{
  "n_layer": 16,
  "d_model": 64,
  "n_head": 2,
  "n_kv_head": 2,
  "head_dim": 32,
  "d_mlp": 384,
  "vocab_size": 796,
  "activation": "tanh_gelu",
  "norm": "layernorm",
  "norm_place": "pre",
  "norm_eps": 1e-05,
  "positions": "learned",
  "qk_norm": false,
  "attn_scale": 0.177,
  "bias": "all",
  "tie_embeddings": false,
  "parallel_block": false,
  "init": "uniform",
  "init_std_qkv": 0.0663,
  "init_std_o": 0.0,
  "init_std_up": 0.0663,
  "init_std_down": 0.0,
  "optimizer": "soap_variant",
  "lr": 0.00983,
  "beta1": 0.95,
  "beta2": 0.95,
  "weight_decay": 0.0095,
  "lr_head": 0.011,
  "grad_clip": 0.5,
  "warmup_steps": 200,
  "schedule": "wsd",
  "decay_fraction": 0.692,
  "decay_shape": "cos",
  "final_lr_fraction": 0.0,
  "batch_tokens": 16384,
  "seq_len": 256,
  "doc_mask": true,
  "train_tokens": 115700000,
  "steps": 7062,
  "dataset": "wikipedia_en"
}
Each number is 128 + 32 x the weight over its row's rms, rounded and kept within 0 to 255. Layers, rows and columns count from 0. Numbers have three digits each. The size before them is the row's rms in percent of the matrix's.

# layer 13 MLP up, 384x64, rms 0.541, rows 86-192, columns 0-63
101:218120124138126093165082066064094081095123132144083094122093097147190064126147096160137136157120096156131138087147137091097136130100170121110155165112158119073130117109155073116164106128133158
097:128085173138173110152113162102087137135105151078108105175121133083125126133127179140123207116098086127111152141097091156108123046144105159085107139094081129115140092119073082148135165129068183
107:101089156129108070146093165091080078070132080107120111111058110175156127132175133137113101138125126121114136194088113135102144158157120162170102076120118141129164130119164130160166160066198117
096:102105133165165153171118144116069141178148161108125142134135059108103190141126123132131119149061188129157137086134146127127086113127135144172165066084129163117124075183162136118089122083080181
105:128152143168166106140190081175095140084109037103107141082132052098142083161100110076083134125155128133159146136142134142115096124125150114107130128170095119155133178074176104095115101129185123
105:107069157153142101079084184140133103096227111164190147114095137114153142155122152153065127093094064142087143132146109161102112127123122095163147100120167104169109095170162134115144138114162160
094:141156126064152129118144122117157100160116146139096152110173069154118121109111206094156188112126155161149172160056119135096131144108087156158189120095077140153171173120126129139172077123179114
103:135139140084115106142136166138146143086160169170109138113162077089122104188139113126129135139092148130114116115104109134068159162164042109163110149080081141104107201086163169119132104195175148
099:095116122118054139176165134172064121089094158160130138116107116092167104209131180147150172102115109146168152199132128098114125128112167120173119132133102178080133097106154170154149106163152093
090:173091133140131119156078114125116079107106138147134125125146133112075097152152133077132136174092113076070104144106123054104159119070130103113165112095073175139095141230146098158146131146161147
092:175141118137144137192148140149080168146149090125174092135110100125215210178141138060149147123090115125162141143155135115132152136109136159089083102158159078088123153107091106138076122147145090
100:124187123084108087125120102088134149150145154150173149137163166194116126114143079116125104137171037109143074115158122164081115136149096189080121099081135137083097118149100099132090134091135080
100:115095132170179127098170101093097133112099127119166120160090075092083170171079130108148132133146112146160092133117091115165093067116098117131178163163153113102154130124191129142116158131232109
110:157156110115145098152088112110172173158093128132112120139094118112093137074057107115088119073110101126119157117073118078106152103140123129074181123077100132139118138098081058128116120165074200
094:119160122134138090147137100188182105096073124155127187135150132126102146159163052083142121151088119140107068174126160070154091102062085109125114101092181149113137154122132065134153126098116119
109:148071146084124160134080111134109152124124109101177103093156096107146140144096112136153143117087119177177134126083119084079126094111175183197086111127119188095118193161107089147165152120184117
100:152121219125107146164157122106108119188088106113165141118105061141071132121167124134143138170129142147190206121131070129151161112112100106159100103111097104156128120158115117093213144106119118
096:158162206121149162153104162100117128062106142062156115135167104145141091137103172149155117151141095124160147121157165176105114124102201129096135135173140174096127111129159131072166131142194076
104:136110126107103141160132080109089180146184139148117167165150141098114128175113160106074175097101171094099183153160130119109145070155137109089160097153125099102066145177098174055094147118108109
087:186130158149159102119133088084078139135117094147142137158165155089147121089109112153140108156055071119150107167150071143125101151135121096080146138067094125124092166091115182124198126113149066
095:136117148111121140150129170102154102168113106113146140156109100144120111164130098130105120159129035088080073140106088132150073129089097157140045142132128141133098111132138064199077157182174123
090:103125131127155129143152118116168132066147183118159105125144169122156139133132122119113121078116072178073132129096060151111079112055173208094157138142089129143132158138131131133147141102215092
112:086122138162175178166132130121150143175155105182146148171165077142148139135103176159087187152150125081158100175145171127086107139172120126099195111107104128104069101089124153119112150176172110
089:111139150157133093094093159119142201165121130167113134171112113117100120153185140133112098141111099157089131110129098097109119111155180105169136087059138125146152190115163100023150109158182147
090:053173148141128066188082151170069118121154135157162125164130142123140113144081184084121165138167105118072102118191078112101122133133132169108154142122163100099106105158088138140196119118140119
096:107090114121143147130124102122064139096122110104148141117119091195063152161176125142149128189081112145110142135101158156122117149143141160104048145060072102165104119186127097138183122170171138
102:147135181192150160083170168151148107096149160124080142171132092105123148157100151164111121181166187183133183136061132114155144113094167143173164095146110152152077162106166112159127155119114140
113:122121176137114148159111155072126159149104123114053098081127064125100152142131192100137150140125168097144147117229140110090127174137132153173088067113119077127093130134168127139108093138168120
089:060114137034122146115142172094123101168150135068134156117131160161112138140083097095100155125071102118179141074082121133153112169172089087152183130159120110141067163125146144160142126148110118
098:210121081143132130158186152127166163093154140154132179138126097140105151178128127210154083112137131127126143075115174177085137096121112118069147113117159083165126130085203151118114136113107139
090:075112115109060139158139083150152134139085072129191110112082060111131097129127132175081165078128110119133111136166122148103100128171120187103145098170140069128156144144202132146110122121134076
103:081187144104127111207096132159123161123026111172082079114114123135186104151152146111124150110147112115091114148106130084122106115117091109118158102111075071109103121104080142117098130109159074
089:144092133096153130157117070064182154111116155100090128197097109106124215066129193144140197128107114150126109084058095134127113127126116155151128093099126118108148178106124135115151132152096118
087:098151084135108114129144078131092111103166079182096133168139135166146174181155148168113112131105146106127214132141075121119151112139147140141159157134080141016145118139111149104169077131102132
106:099145088084121079045129126118159118115098122097138139147099127098147143097138169121093164138091143162140112097081122135085068152094115087062102114098058175093115142140159170151137098162081083
092:158161097146104059150145163149174103120102070125069159067175149147122189096144093130155111172122110153108135167147139048123090134109120119113154173166140097073114108099183142154137099151134121
109:105136097110119077127136133129015093104061105123121182149102132135111167125122159165101168117141143165194119138102141114169151139161084147097107179135140142153084135065153139092184128129147098
102:121205139095070099118173164152107108135164109128098140121133097123126116150135184090124104178089116117161131124151124077081124073136173077089126120180124116098084084142100072120142074148121191
100:197156148111162104209120149161169124111114163088161107126187166098165140100111133134115168185070117146122104098155099114162118107121098109089136084051094201105131096126138140126137137092139147
109:147121164164095127139120092127148114126124177111139099145139096120178093111136062128160114166081117152127145175122119116081109142158161166074140183124134129120142138146194023106111056150136176
103:186085133125058087138166130139089155079140063150174120101102161142116126156116091090110176121149113119125143132098113109117087138110098145101108033080081163147089163106121121159112068145151137
101:145095168121125127138171147169102122162019130082122167101100155146179136130141176115103129142097163103165070136164049097130112130123143150147071165104129109119129088117151057107156142107138121
099:103107166135179164151099123122134084051138053176124141113174114134097160152078150165156120137119094085052130148161106128140139138161125100133151110158127125161149092157125153110125044153090175
102:104154112126119102157141161173181149112188109109091158157120140178136117134047106106093166113123086159088171174143104152099123108131116113092101097072082154129157143159080075138194119153176139
101:127096159134134163063152163107138139123116108122120095103171088181092204115116167102069103136134173148184136127069142105100159170163121090157151134076097108133079080107138115107131063127100153
095:071183160110088133133125093085160130052184121119141114117137103202141149176159162107128133143146124174063124192124200108123100101117130076164125148162158102112142105128114121151129126102075144
097:086167135155110149125148090153178130034127141187169128176144144135126081082117126164062168123147140166149145135122115130119115149144173164122121162081141153097116143146124066105131135039164145
099:161173154153174128153123099126086141165120133122085120101097126159133193160055141164095111134118142086128141162116126072133102165086063127098192144157152127092132070086092153102119139177155176
104:148137167100124147150131113148101168115186191183133115090137144103139135146110133107089189099110102187127163090093145106085102130124103056144146100141127138123156158031135126092156164099189125
098:152131101165171153155117095107116093114113115108142110142098095064127163121172092092102191166093081078131129143158132088098098101142131158115110132131126083084143182085167103160152060154206140
094:096114130047151119150182111105140163133073144071145118058115179115089150131147177147100098107131101174119159141172200132120177082108141141123097170095150160094073132115159161128127114117144158
109:083149123135133129143129127157118139085127122165174158152067133133104204139192151078103083131056126124070116129135176155101122136121130114169119144067077154173081111106156072172117162115115112
101:068108132091173100145103116122185149090101118096119133119168097137129131148132067202102137121148138142094168139163118131144151136204141143094171102102067070119079123164203113159102116142156137
098:113078121151136164149102107136144164134099098144130122150100107085132128189111145169106117181119088099161159142093171128082160078040067142159163158103102144114188112099180112132097109121179099
108:150080198150103091189076084146097153082137132137108181140090152133093126137104153193121162107120150145119116155170164089163157109183127147114115155149143127133139165079187087176146143126105178
106:127138151139130141134166074080132131088147101155109119118119078146070068143147153112087103123173079139088128185175125148105126074152150158137106171106109119074196058118133092151128061114110143
091:177124189167163082094110127106140157151120095131090176128163133114157139115165149106117103095082102136126150093163101111129088109189113148088123107133115169129076079143130182224114109074159106
095:158150146152177162107150100086098122079147156126138136086149109101129167069150164178112154069106117119107070139131116169144169116158074133087153141139073119092103171072146135158096094200132102
089:181161153126109141175163081122123128094105094112107135161185198147126134151093114172125121122146123133108125152157122116085186087184129185162133185139087120124169150081163133077130094172063143
098:119094125132118161097129087052158053160117135156122096143165117110138099154129111135195144113135101074166105108149094083094089069100107053093158137141088123139120116152176131157130110113059124
088:157151171147123054099099120113100106149139153113122161078111082159130115150119157159130054104136127192124158117067090126139144132162055109129117148107128053128115079117105118165155137053151148
088:138177152081108139103155132134161111151074117112211159122153131108139097116098100138105186210040089107149142099084133143116125120115155121153098134158128177117125082142163184093102151114169122
097:145168134067092119143164124139084135178101190140154127134120146102104126181109164133122111081045089122132118151096140123125134146127136142189106101076165092166122099103139119101146045153153196
089:082134101104172097146174118100143143055174148130153098155156139124093159116092094136126130064128044150107102154170125116142123089136098096094137128122132147185113153077141145104125171055130192
095:169117098126083058090128176137152116133118141110071159163119159158131153147122167086096166124106130138119090139112128103107112085091179181090169067096097063131159099151166088103075116166110107
099:172136135078171205140147172038134145121101183137158125072143088123092108109157157118111143154143136125113131069107139154055121098140195145143082118102135138087097131119137134121172158167137109
090:102107104122080160134156146096115158097118134180097122126157120177157133126083146109155118148054076106198164109151153126107139160150220187085102107135073153109151081164094129145132108106135146
097:178131167143129183216140113150105136113117131087129111089120118195164137146122133108120133087120090092110162171138043162179148103135086115103107051142148127099128136096124156140110164172157090
094:153150163087131126122124127139139123078120142118167129115127195110038193104184122150159103173117126112131131138116111177071182093138086122096120079108142122070134142145128058124096146143100063
098:116169152149109106133114114134197163202102093101128111127156138123056153155151138188079171151077117163144178163153149125079143181187154159114129160126088140179164147129139139134123165125167097
102:124113154075099097107161134095107165147064113128069169127074112175151188134073133117138143151107159178172190183177169163116179099105181157143142105112135130138117135110086087123135107137136143
109:149158151128109068157163135126179167155145119086193115115099083157128094142107130095099163116100125181154091181165154148126139109181148085153091153139117077085111172134092088118197087090151128
107:113171141107117122129125126041086111182121184167160115079075117148104073095121121120090129149159085078128120158158110108127094178095146134120110102148126140057052168093106119098160147107125144
094:094138174152082112148142103122075189109113108126168201134117126099108106220079092091131111126152102121096143170167082139170113105164114111099099174117114104158153138121105093155099131161168075
112:106195173042145152151094112137141063139096108084143140085090114104139114138106121176110148146094192142111162076121111143097062120153152083089134077128130187106128138152114126121132141185125109
094:126119151118126125139175107131079148155093114149114184103146127132140121079147128192148128183081104144100143174176098132179117062130156113110114120186075087084071169099151122167073144107081114
092:112105197104138097107059138185103163091139157114108146121139098125131079120129086091149140176122067148070105085105106075121158147178150138092118074095163107183091158133136134134154155076125112
096:142124122117086102135167072127166136108152111142108127208161136212157193104090164139113123147112112157114147185136119180172118144122107077140105106079133094122133153164170104178111092162072122
100:103090135153106147099097194101170106101127061146117152119073093107102181177097115095143142182106136111136118120129065110110142115192134108159087100042092176154142119103177143135114141107134147
104:075119151162124156204116113128129081133135114129092141121056112151142122177135175149144111137085143172143174168116120122127203185179120096141121196134092115142141075078178124096130167132143135
094:095106157135121124188127138072116090178175098077107132062129103071119158170148092133116148133148090162195122061117135143115130142128125207082149091118113109110158134149095162113171139124125075
101:104107135127172145154168052114137073157096104078145090140111104131148244149147121110163091091134150140145112180142127111119138094114104173134060117133126129161097125188153123073128114128159109
095:119163173156127151146081162110137096111134132084153076176136094087134130101164165187124200140067124113133101123065141094104143091120140131106122130147063147188114112096113099077165085075120132
114:074129131109088139149149057148165113154130102170168159156197144162117104137153091134075167062110118100103162146133149068126129142092106075119129123132069123128150121159118097146142089107109214
093:154149130139091145087199135123154125103122104109131124128134105155082118128168131099116071127115121184095155118089146151039125102084140154080108185144142142073064103108122118182135144084196106
109:114079152118116122129106096104150156129112085173160113105115119176153134156151077120132167166126090161146193141141083119134120183169121103117115118173151074060143149055172116150197181156127142
099:138159188175143127111137192128154106098212080099184124152106102152145146094155147131164172132157146128117153104166126145136087148109141097084184078101133127123121117168165135056078075146129132
115:158133141074106109100132163141108086114114077139081109095113113121142125155107167095149149129149067139148159186168155149092147139109123058131071036137136077068098120087132082130123120081135139
108:136100195154105163105176101085130186061117202169126178098114154111111135133124175109144141105116117153134126112147080120119094122127122199112157149130091164122137181165073125069117126139181142
092:159117150088072130158126075166137128197143107116140154110126101088123107154153148115103166126056174139122173154101161072121166147127115194132147182076164114078103130138120135107128164147207128
104:117189126123128162181040125101114089089124123101155137085134123102093163105090115118172134106161123119062179145086106132056115124151145117130113053061112140131125115108161146143135190121138108
089:056115144101129075107101154107143112176146117126102149082118094190076147091142104115158144117110112131047158174120098143119135140085106098174143079154174117098099195133176145140139073098114121
104:141138142112157125108129110180094130139176168113107154107080131162195148094106102135151176140066116124069157161137090123056194156106110099163125149099073152147110133095159120058151081133141135
105:129113110107125168179122107107111160165118158196140143091061131115075139166085147172131119131128068106097068103072094147143128202161167113092141126098126191166121170125130106145134102160142163
107:162132136129136167067157088110110177143106076173124134163138148091144117160136078207130179115150068124116083116118071183090151067095098109095155158123176086138119135132154111118146137093145161
097:151140114126120110128098094080158049116153068135116146153104122089094177146101139105127218103102125150159185141120162128095121164156130162169096139156107113073062140126133048135121120098124153
103:085050171090128183088103117103087122112164070146181076132108111144115118140096160165102118129120128150135185125096100104112132082153148123117094100116097081119086124048142153069151153140110160
094:117113145115094121152114169128078090147135147109122132100095112142069108113010114134137170116161159160195154103159082114087116120125164110066110103127156163121195115122176128117155145170105119
102:088113144137163093100114086153138118072084134121062168194151130102121088118114085190125207175142064109127148116084145122161073124125157131085154130072122172127116141082150102149134126140110138
093:140119127112134129152108150180092156140159166097129166168099170105066154125140174146163137146101063095109157079140109077059094087136155096117103145111161133030105130121135105122148126166086164
115:108112152144089102135095106074117112045109131158168134170092123143081120186087173129092185157101090074111161139121165147106150130142146168151095107118125120138101133144048135124085195162149116
106:094110138143112096175143134139085045087093110112145162117153146118075150122135103073074067188101125083101135097182094148105170140151110164135074110110080110137138154068140130133163132145130086
101:098138104065035115126129090125126155070136144162095168137110139151097154107086111152126119072149110177130189124156092106152207096115118095136147099154175089094122148133147115115193155104127141
112:108104089142108117133176122113067115123082088175119148148073144143134100120124141156116150176135097089140059065134057155114109133091119182086168085134124102149101067147128064077133138124108116
097:082086178148114070087088152113128180130143167143110122145131129153155101133115149148123129183082114150156118104116123164034132124169105165150190129109108123103102058164105113085138155128080071
100:096158111081074136177119177148068184144140061131148098140089109140116170143061163075144135105094132146081132151150120100125104119126125177146134103154152093115066080151096104089118114109106182
101:197166140160085124119136144087091122125039195157129114150146073128127080117138068112069186152149135141150079128118147175113112100129135160144117072101169156097151137097173142110143113128143100
# layer 13 MLP down (transposed), 384x64, rms 0.602, rows 86-192, columns 0-63
101:068133093170071146092161157160128155147175101098189165167153100127072104085145152121149091152121122109146100101107152134078116162166070151154121121114093136078135137058116172180150126112088134
100:122119127096173122162121163132079123052121091083137102146143081133152207105160129128106037193153173171138116098100091142139161113123126091127197111136154147141171117113090137145148141102105111
115:116074086134163141131160114094170190082106098101186160140078179113153118149154084113155066108135157133121145098117110134143127169157091098113088060149146122165142053114107139141091130129192129
107:074116115219151128124167134170142114079161118084095169181079111075105139089094160131150117151123134150161172089100126127146117171195166111106138143133105100114101132113174130136136210124151102
094:137115115115136147121152121100071131124150145153184137105140028140115091116156140098114182100164136127172151183106201161151066128076162085130117128198135114180094144095146122110140129150106156
097:172114143087117129152150089175111178101042091067112136182127168104068113096138137154169130108166152107119137080076149184140141099137147181149128149167174093106084085119114146138108144130131111
083:093186137143043121140150142129084147105136118102114110107110098135181121150131115184131150141131105079100099167149201122135126127169135162146087087167116157173154090155079150171089084172185111
095:113072057196156137148152113074081149169084135136113083175086143153143157163123159075164137090157116158175123139141138092146112146116140126058115143165162131125120073175099104137147159162156118
114:171182108088077086136142105119089115080179159107126126174077127063065074138148189146108148096123144107113146105142155162136142097113136127119075152156080126148120074134174128142125167108079163
112:122117086101131173138085093132152100087125135143179129124111074134154121193143135160177079156164164115106118168150120040127107101074118146117171117113176144140209104123157175127101103105109165
092:136100132133053133197102145168124121112088118107120149109073081146161110109145129105111162139047158098097125122151146144149049087102174146175123097116160148118151133166077119174162122149106180
088:073102095150121160138109111172135164124151145144103138109120030099098140151123178179084117115137167120135139162142110117098187104130097102093107175163148098098134115163113123106169197075080178
097:109100127125141164114136113149101140141123080145202107148078111127163108099085165092107153109112155075056162116204142161097181108166132067161127113148141149105109203102134101151164093118145113
097:123122148045131098132110077120119127112136107077174140172083166130101107100098060104126150081088081145072149143092114105139145122193142151111121105154116092127110100118135115166134148171078209
108:097169127129135112092159173177105159100204059090108102093116119187154126142093201105112167139139110136171102084106164143136158090156090109163154108131092125161159094070138136139088139167134123
092:122171154128161117129193180100120134097101195087135143172100128076133135114172131174139146150110053066076155150125126156179095125163146100121142185117132125121117117047131144129116129169164158
107:080115050178124128139106124126123131097123098111156105141176125091108156147087162182154129119240180142116118106117151139120088139172189094145104128182111122103119157099148095092092162149151139
089:107089098093127139067150135110137143180090102131099108161142169121129197120100143125073138167090167150108127156117168094150123119168131148125128131072084112095093118086100116178106097117119238
102:055129141097139060071077183181183097104097085110112116117150129176146106147127108125139115117163113110152109126137084199116157115113161172180128100117164173149154110074174152138098127133143128
107:095125137124148104196108135120106145189092154178163116101106143112136066089110047071139125089134194144080125128177130117170139106090153155133120115129169119207158085160144135129158127140118102
091:137136151140140140131147073125068167142169115138115056059144145091082173106119164129147117095113128054125085146179145082130157101177100110162168153127153125069112088155131131100170132104093087
087:166121173124171161109147152151146147168117128092134183043109134106113125088191097191140164134116164116120172157084138073151166161141143115127131108089142085080123141132106133141153166102051094
106:131127134131164155158082172089161135141132112115140120142101110155177141142149142082240129180124154158142109122115161158087139114120139133111112139109067201086121161110057163161075129162095125
096:110085155106065068176171133114163111162168170134111102112096131059099126139134130109114069100065095133166137135106059138123108127126142200085120119143059135097135117160120100132117166151165126
100:092138136134062115096131139134107133157159097191138078104110089151154129150162115097163125126162115056120159133114203126147096119157099100162129148155182117150138080148100115147139076157029134
100:163071109129167142060107091118156171123176062129142147158121108131144157133136169111135086174110098113099136093198140112147150101104166116116171122201121113188111164155151176172156082127106136
102:149087165153145139147125095152146119053144110152150108082142108123162101165111097148126149129164169072085151164105134147162073138103164039134114089121157162074065162158152145148125115137070140
112:159141168094132112122060115193164104130104133132126133151143027083146066099128177111163076123131152163155132167119100064119133171124157128131143126066106138164094112149158176139148159148117124
085:139134111113141144113135179138094071079123112122138108161138102084121054105144112137089101094086093181196100099149159159098088153101159114108106175114084177112120092070126056137157150110098112
100:135117172119145121142069088121110067149125072088128163144112101181112154099133103169171111144087097123101109113117155043173076153170129112135134121101136132108145120172107072162117173155084063
098:134109143175124108126118162143160153111118131099169185100124131125170081118110143100101088133167117212118154141136154134178154175111121131218063119145184101092149128192120125146129144110061146
101:126168210185131117129182119100109156118084148180138142126133119173148082091093121138122124137160101173114128172189093180149148103120123140126118064099150143097168117091146086132151119166204096
078:075146128124138119050100162159157140161156111138187082085167176141132101104137155110126077096154128133110116175109146196129174159125131112185134128136117181095178103195105123146161151131106077
102:166149173137094120124058193154109138203173091131140112098101146095119184136174121156178094106079156123091090104122076101103102166129115150130108094131091118118105168083108109108122111144195111
086:103160086053110103220149123112088112112133129147107124147146043070128109168104138122089102087113167132125100102141122121118114096143118163161168119079134063196111135133092126111117173101129151
104:174120147071103110149255142130112136138127164128154113105103114150067092180126112125111159148095099092116089106107083087140083106144159165093155112123146086075136135119113108114138093133137098
112:164147134176128149125149089112168092138108133031138117107156115096082170090184075112121121155155098160159108117101115131106199069128112104137157129201135145129104123141118170161114176177120161
112:139107153142066143181116136133129092105141070102133080114128081162149097134091140119187099127071077137136179134134169163123124142150134099142139163169162093149162096123117196093133138188146207
091:109123104057136148113109105064131143107143155128153167103128084110118143096156140075140113070090146111169127162083182214162152142119144112116144111224112090114104157162120092107124106150130164
119:156136133176107139134096186134112099158154117119082122129135114150101144116142116133145099189161108151106065085145196085151176068140179091130117109182168162059134108180110147097158121152114082
111:069135100102120123155153091093123136127154118114130096134120120100117166137072084122201162133117167096139067198171147086155092154104111206182137065108136143174138104097103115142102098119159125
099:147124090126137109132175111180170136194138172170120143127171139082132154068162047084070100070128113172112153070141107144110068102124114152138124106144129128127114180152088137104090132098140145
110:118145155094150119135141092069122092137116214111092132137172119110150106114128100095100166101164169140222095115112090117114098124161103150130134183089125146142161103128143213107082091101096139
098:095165091155177133108136144112122068178130191083100150117091158157057133107097106107142146137119123116135082071083077120184094127168158150063151145135084113118140123155122163126133199130134152
110:106095103178142201046149113107129113124126138116152123118062155103080175091135108127176159145153195134143103138096178159141083154152113099109178141098098116129109057130125140156167138101086121
097:163111148126149127146118126182124126128125150131159100112192099131125123119183083078123116134091095094151110116174085107026085104180090153101094165144100188188100169119161114138141128091161119
106:171182149162126137156170138157194109077146169129049152129128147114183095095172114208136163135090168109154084117143105137104092143128107101150130120092109177153180143118149125106090100171133144
106:161160069157078118118127092121109159085085082180124110159117147113082081117130159133115139146136114111117124132153101134136123092161098140103129180067082176205198121135136068147135175081108111
122:126105056073099125136135106132147179122154138156108107043136115144212102127154133115139126076163094129110154090144114103159170097119116108062145125186119108200134132127114108147134105132056114
098:191129158184061168108110132114116117128084203135114114187146149122132089106122133130179167137177103132141156074170156142140071133195137129106098193140147142148096175110100109097141139102121100
095:148099081101120080131092161105087110117169153220117143137098097121147127054130128148184151123100093164164149084134137149173071081110128108086131159085139164142181128150123107096083131122084137
112:145098120112157186152094125121130113138182087139067156087074144098189160133103180144115178168159059091146125142105085151124107148134104164143134161138166125121184082127125155105128075083156086
102:111121119175201173112111144118113149152107102150129058124073137119117124159085128128123171194133127102110103126128112084200083117132159097098138149159117123037122118126154142129216154126163129
099:152098113156099117103067126095108110116159127163139101128119151118051111083136144091141078117139093170119064117145111139127152114125124126101177061127092146056063176146112110154162174070139160
112:108160104170108179158151130108093093171160076092172093142139122119180132123162108104092095137123077131146178146088119122115162112131093194151161140100138151019144130113159127072109144150126166
089:179113123143142140160095119114079181181082103074136134097155097146135179094232104126147131084163184140151109157123104139128130154071149146088175086106140124102133109161146099101100152091149112
091:146127130175057110128087153168164160134150132189124123123115124124154089136156144106154137107131143187161098067168133181112123140128161146134145085122139139095119129136019056091109184105123117
093:119142089166124139159219157131100099117035130067152123149122092129118107108133145177161123095072116091145077141120091109142092130123122119167181123161169127117096172110107146155178085139173117
089:130104132069111085113105095182089090168105162159109169123078208095078117123123128149183080127106125127115052135104101087126095117125130064100127143139100129165108109103127151114148098070170145
084:097116139123176114134204129185147077175181116136080171128110117139142158141087168120057120143164069133146134132133122174102108124117137210114107138091102108117074135122088099150129118186103160
079:090123143104149123113175174150138192164081121082095091126132062052169122109088156097117135141113126137135133100153138123137138124146178174074120115149070142109152152189128116117093044107146159
096:126135122138151103090083165114108112156169190078113065120144156115189154142115098124168108123153077158115081084147168117154123169138139104143159081133139087154116148168152155097100098178205179
111:217123099184121114128086139094130146086112176174105119138146108143137182117118093124109174183146146172124152081109150163098106147166177106084137181123056113146089096183139106105116122134149146
093:081131183142140069129144106125134094130178154098112128085144160104116118075080142091065170157122146134153123140126143154155104184090147162185132086041131204154139132156131120135122128096138082
089:120150062162164141083054098119170135139110121090120116149192141143146114137111119156125078086155174196086103135116138069138158079072135165066174109112175129149108122126101123099159139117129150
089:080146112130111047126067096156136075093179129163144087130146105127164100168090119172091136157164135099113167139178084177140122158173097130123110175139130161184111118130155146105125075078102120
104:120059131120182124092068173162090112122103147154091110123131156116128151128143182093088140095140109138123143092100097085107132187174128072099075098177112159179146090121129108116137209127126156
096:141136100219115107044118185097139086115158160171102121144164126077135073128138120094112155148142101106102142114091128152096079137077170145100174160112153160103199128100094142124144118146114099
097:159100112058106165154102132062140157086121141135161165135110129129151142083132082116175119082118143068195155160111079112110105148124082170076082131150180144191148138121106102164091133146117111
088:107089117067123154133120086131158106071180126124108103131105078160140106094159080143118102140174184128162030184128114132133182146118160151154114177159125145118172087109135134151137077163128159
099:165132137220173162125167177124106089099119101139183089091147134108120109118169114176090116079161130102125044080155111147141139113140122072185143102081124082128145125143135140110084134142098122
100:136111101196129170083128169141207163123097124078145184118139083115152153118157150200126095113136119101123142141084116117121176118115121088081156117093109117085136168125182181096110133143091069
099:094098153137153125101218121092107132160186148102090141139061116179121120126112102127106133107132160219211154136154114096104106124124113126105124090152090134090113085100159135177150107161162120
086:087114135200093111105102132152134160164176128106136140181097116103147116155144148169092161133145138204121170169156179159199119130121133080153144140175113088116102120129115118076134040098142136
084:151102120000104128086118123120133122164146142104127123098105114153122147134116140138089118099112208090147152128110092138164130096104142077089152167131087147168134094098117148146138104095152068
105:025121114133116183106115147213103111116166131116061140164138079062107080158137139111129113126147111164158136110094176105124142130119120122150152145177131156101102065102151165094125135114127085
092:067067093168107168130077102122090110098153130230137118115120161166160100139109156183155094147112104137129120146131107134140119098140164101100083178155154151098142161179077079114138113085129142
108:135172125115117141114132113191165116154098182133073111161135126114132136134197093102178109098109095120104113137110077109121087125154189150136106135146102210108087153163135121143160099092211177
097:152117115185148124095051111160092159154116157093171107127109105133070131086147163116081160130159158127076140109113132152149143168134053072169158127142131193123133186148074109103141137138115173
109:128147124110075163122098127155147147105114114080151129188113117064153121128092141153113149139107140113166139138048132113115130198095105200200145100111135137166088056150116147113168139111079088
082:139110140190125143109103131094119075084104174147153182137101152160197089128202119145130190129117070120122098134093069142178134128105140171124112143195173100086149112098172115148124122121125154
096:105162092145138174156120147124106129159097171114069093071093094117186096193078089110160104151121110146058140110179101114137127154147147144171129083096109101119092081142180121147121142160079160
089:159105169127145120141173107131153120115133208094126080116163138096137088100061181176159137096056160082113136154154131111138157123132114139085115045100134164155148107157175111125172147105168141
113:100100130074125194103106131167142180166087217098122165130089096117109127149073130146162096153099148187099102141054111109132132128138151167150098131133127143129101150113064098149165101099165154
118:135078132084133130059129141132161106082134167141122150127158099157119113125191118091113097135107133157117148120099213097142171102104119088205164145172110107160121100094098130175134112076066164
111:140121121159193149122176128106149119144133159151077131080143133113213115079103146125136173129146149099106088159088088111152101123127127132080186047100166136089175145101102140100086153149146074
097:079147148177108146098135179142189182097112120092125145113156092095072136067139115148135134172163126103104147135136140134099150132109165090107107122152126208110164055128183100106075128088156097
114:155139127140150103161101141167145159123078084067110123134100118111130121155165107163143155180082049147133153169097077076120093121148084111099050091130116097164171125098086157092100127136171128
109:093123108147120096185117170129086141116162104112115137142135080140059199168109091114078201142122156111123067092148144147119127145122150134146109120197140115136115097152110129133175146081039132
095:072139147158121123094090156095120116173140152153092081116117117075113095126153078130086154195084128132091095092114110220143119150097123136150074152107154159179156120096111107111100138173122064
100:165131167099142116165066129091042151105135104065087123109129146181104111097134121122169151119190116113072103158146127192125125123087105089101133175135116119108119074097086117103138126134169071
108:163192091074130104127150135138119157173181142151086091100153222115102116128121137144122032127166183114142102140142164130118149156191115121128154147181138120129166139096120124163173113143100116
101:155086093119114128081127105200123185145131120098115147116081064136146176074100159125164118139137162148108210118131144128121152114127122099141171152151206169098129114092112163140155113143050124
086:116179107156182118109090146137101141089127133130099167126111075149098123104091115157099044145144136111182148095107080144147156124158113100133178177150150186148111066167146165189073101122143119
095:159121124088160136116110110164093127166115128060110132125182102084114146119132141162194126150126135163162158118114004149145088153134114143157129107095149197108103150111167156142162135191131123
095:183166140190078102133168131102129170134190150148167134097156137131180151100138140178102086120145135060073181135116136120112140102132125084070149109071131118137136093170139160132077146133097077
098:138107169152181153161140088149123107099127162120073111103151174164126097152111141032098110159160148159170099051124111114165114057137088075118148117139087126125129113106105130093093088132168110
095:126153143070129155086188128154092111093106131148185134126135140105127128124118094162099039120167184168108105133138144021117159111120210141113149146161155167122111123124097139131150116140130169
093:133112120150125164190169148134128106136124148100139199159122106092110096168100132091113156110075123163073112094114142158100149136135191161110098145134152106070089075154127130134026122093176142
104:139087137202126120116184147112152090143076076116149124104178101154111104121069119108150120119129197186146126122126090069086096171150122162107123164141162157145103175152116157150055111148107151
121:084136164106120191093139116129145038104142117121096151113153152108131073133184172137097121132097131168150158135134134118127165179162135144057089098167113143082134128090138168185108144185098174
094:115117098103162141143070091136158145113106191137049109086136112148179083156125080134144177110152126150142126175065085175105108120118110129155124127216125150175110090074162120125129105109139105
100:155128111129154168192085155078175151123103119153087162069133074134090064122104199079182132110072133102118141169155079152107116101109127116173107121106137131146102149141106139120121176070127144
098:110146174094114095161158084157116149102169137103171139107105142099144084190134135129172132170156127084112083075079133103147100083180149165093170134157163101194107124110067142122156125171093101
091:085180109109119134175157135088119143079084144150127098112087142132125101177090146153116109165160111138173172155074115111130135134114095151188165090046152166115077120131184151151110132101197119
092:147137162120141120097167108164095125144131060111170184070134165131190167091200185136106068139129098112157115132154104128095159147092117073099110127114109165099135106183141097166138161164137094
100:139128118115060149110129188076147146102169127152085115159080134140125161145145202154172054127127112142149164109124106189140115158181149133135131137140139090185125107197131127147054124126087124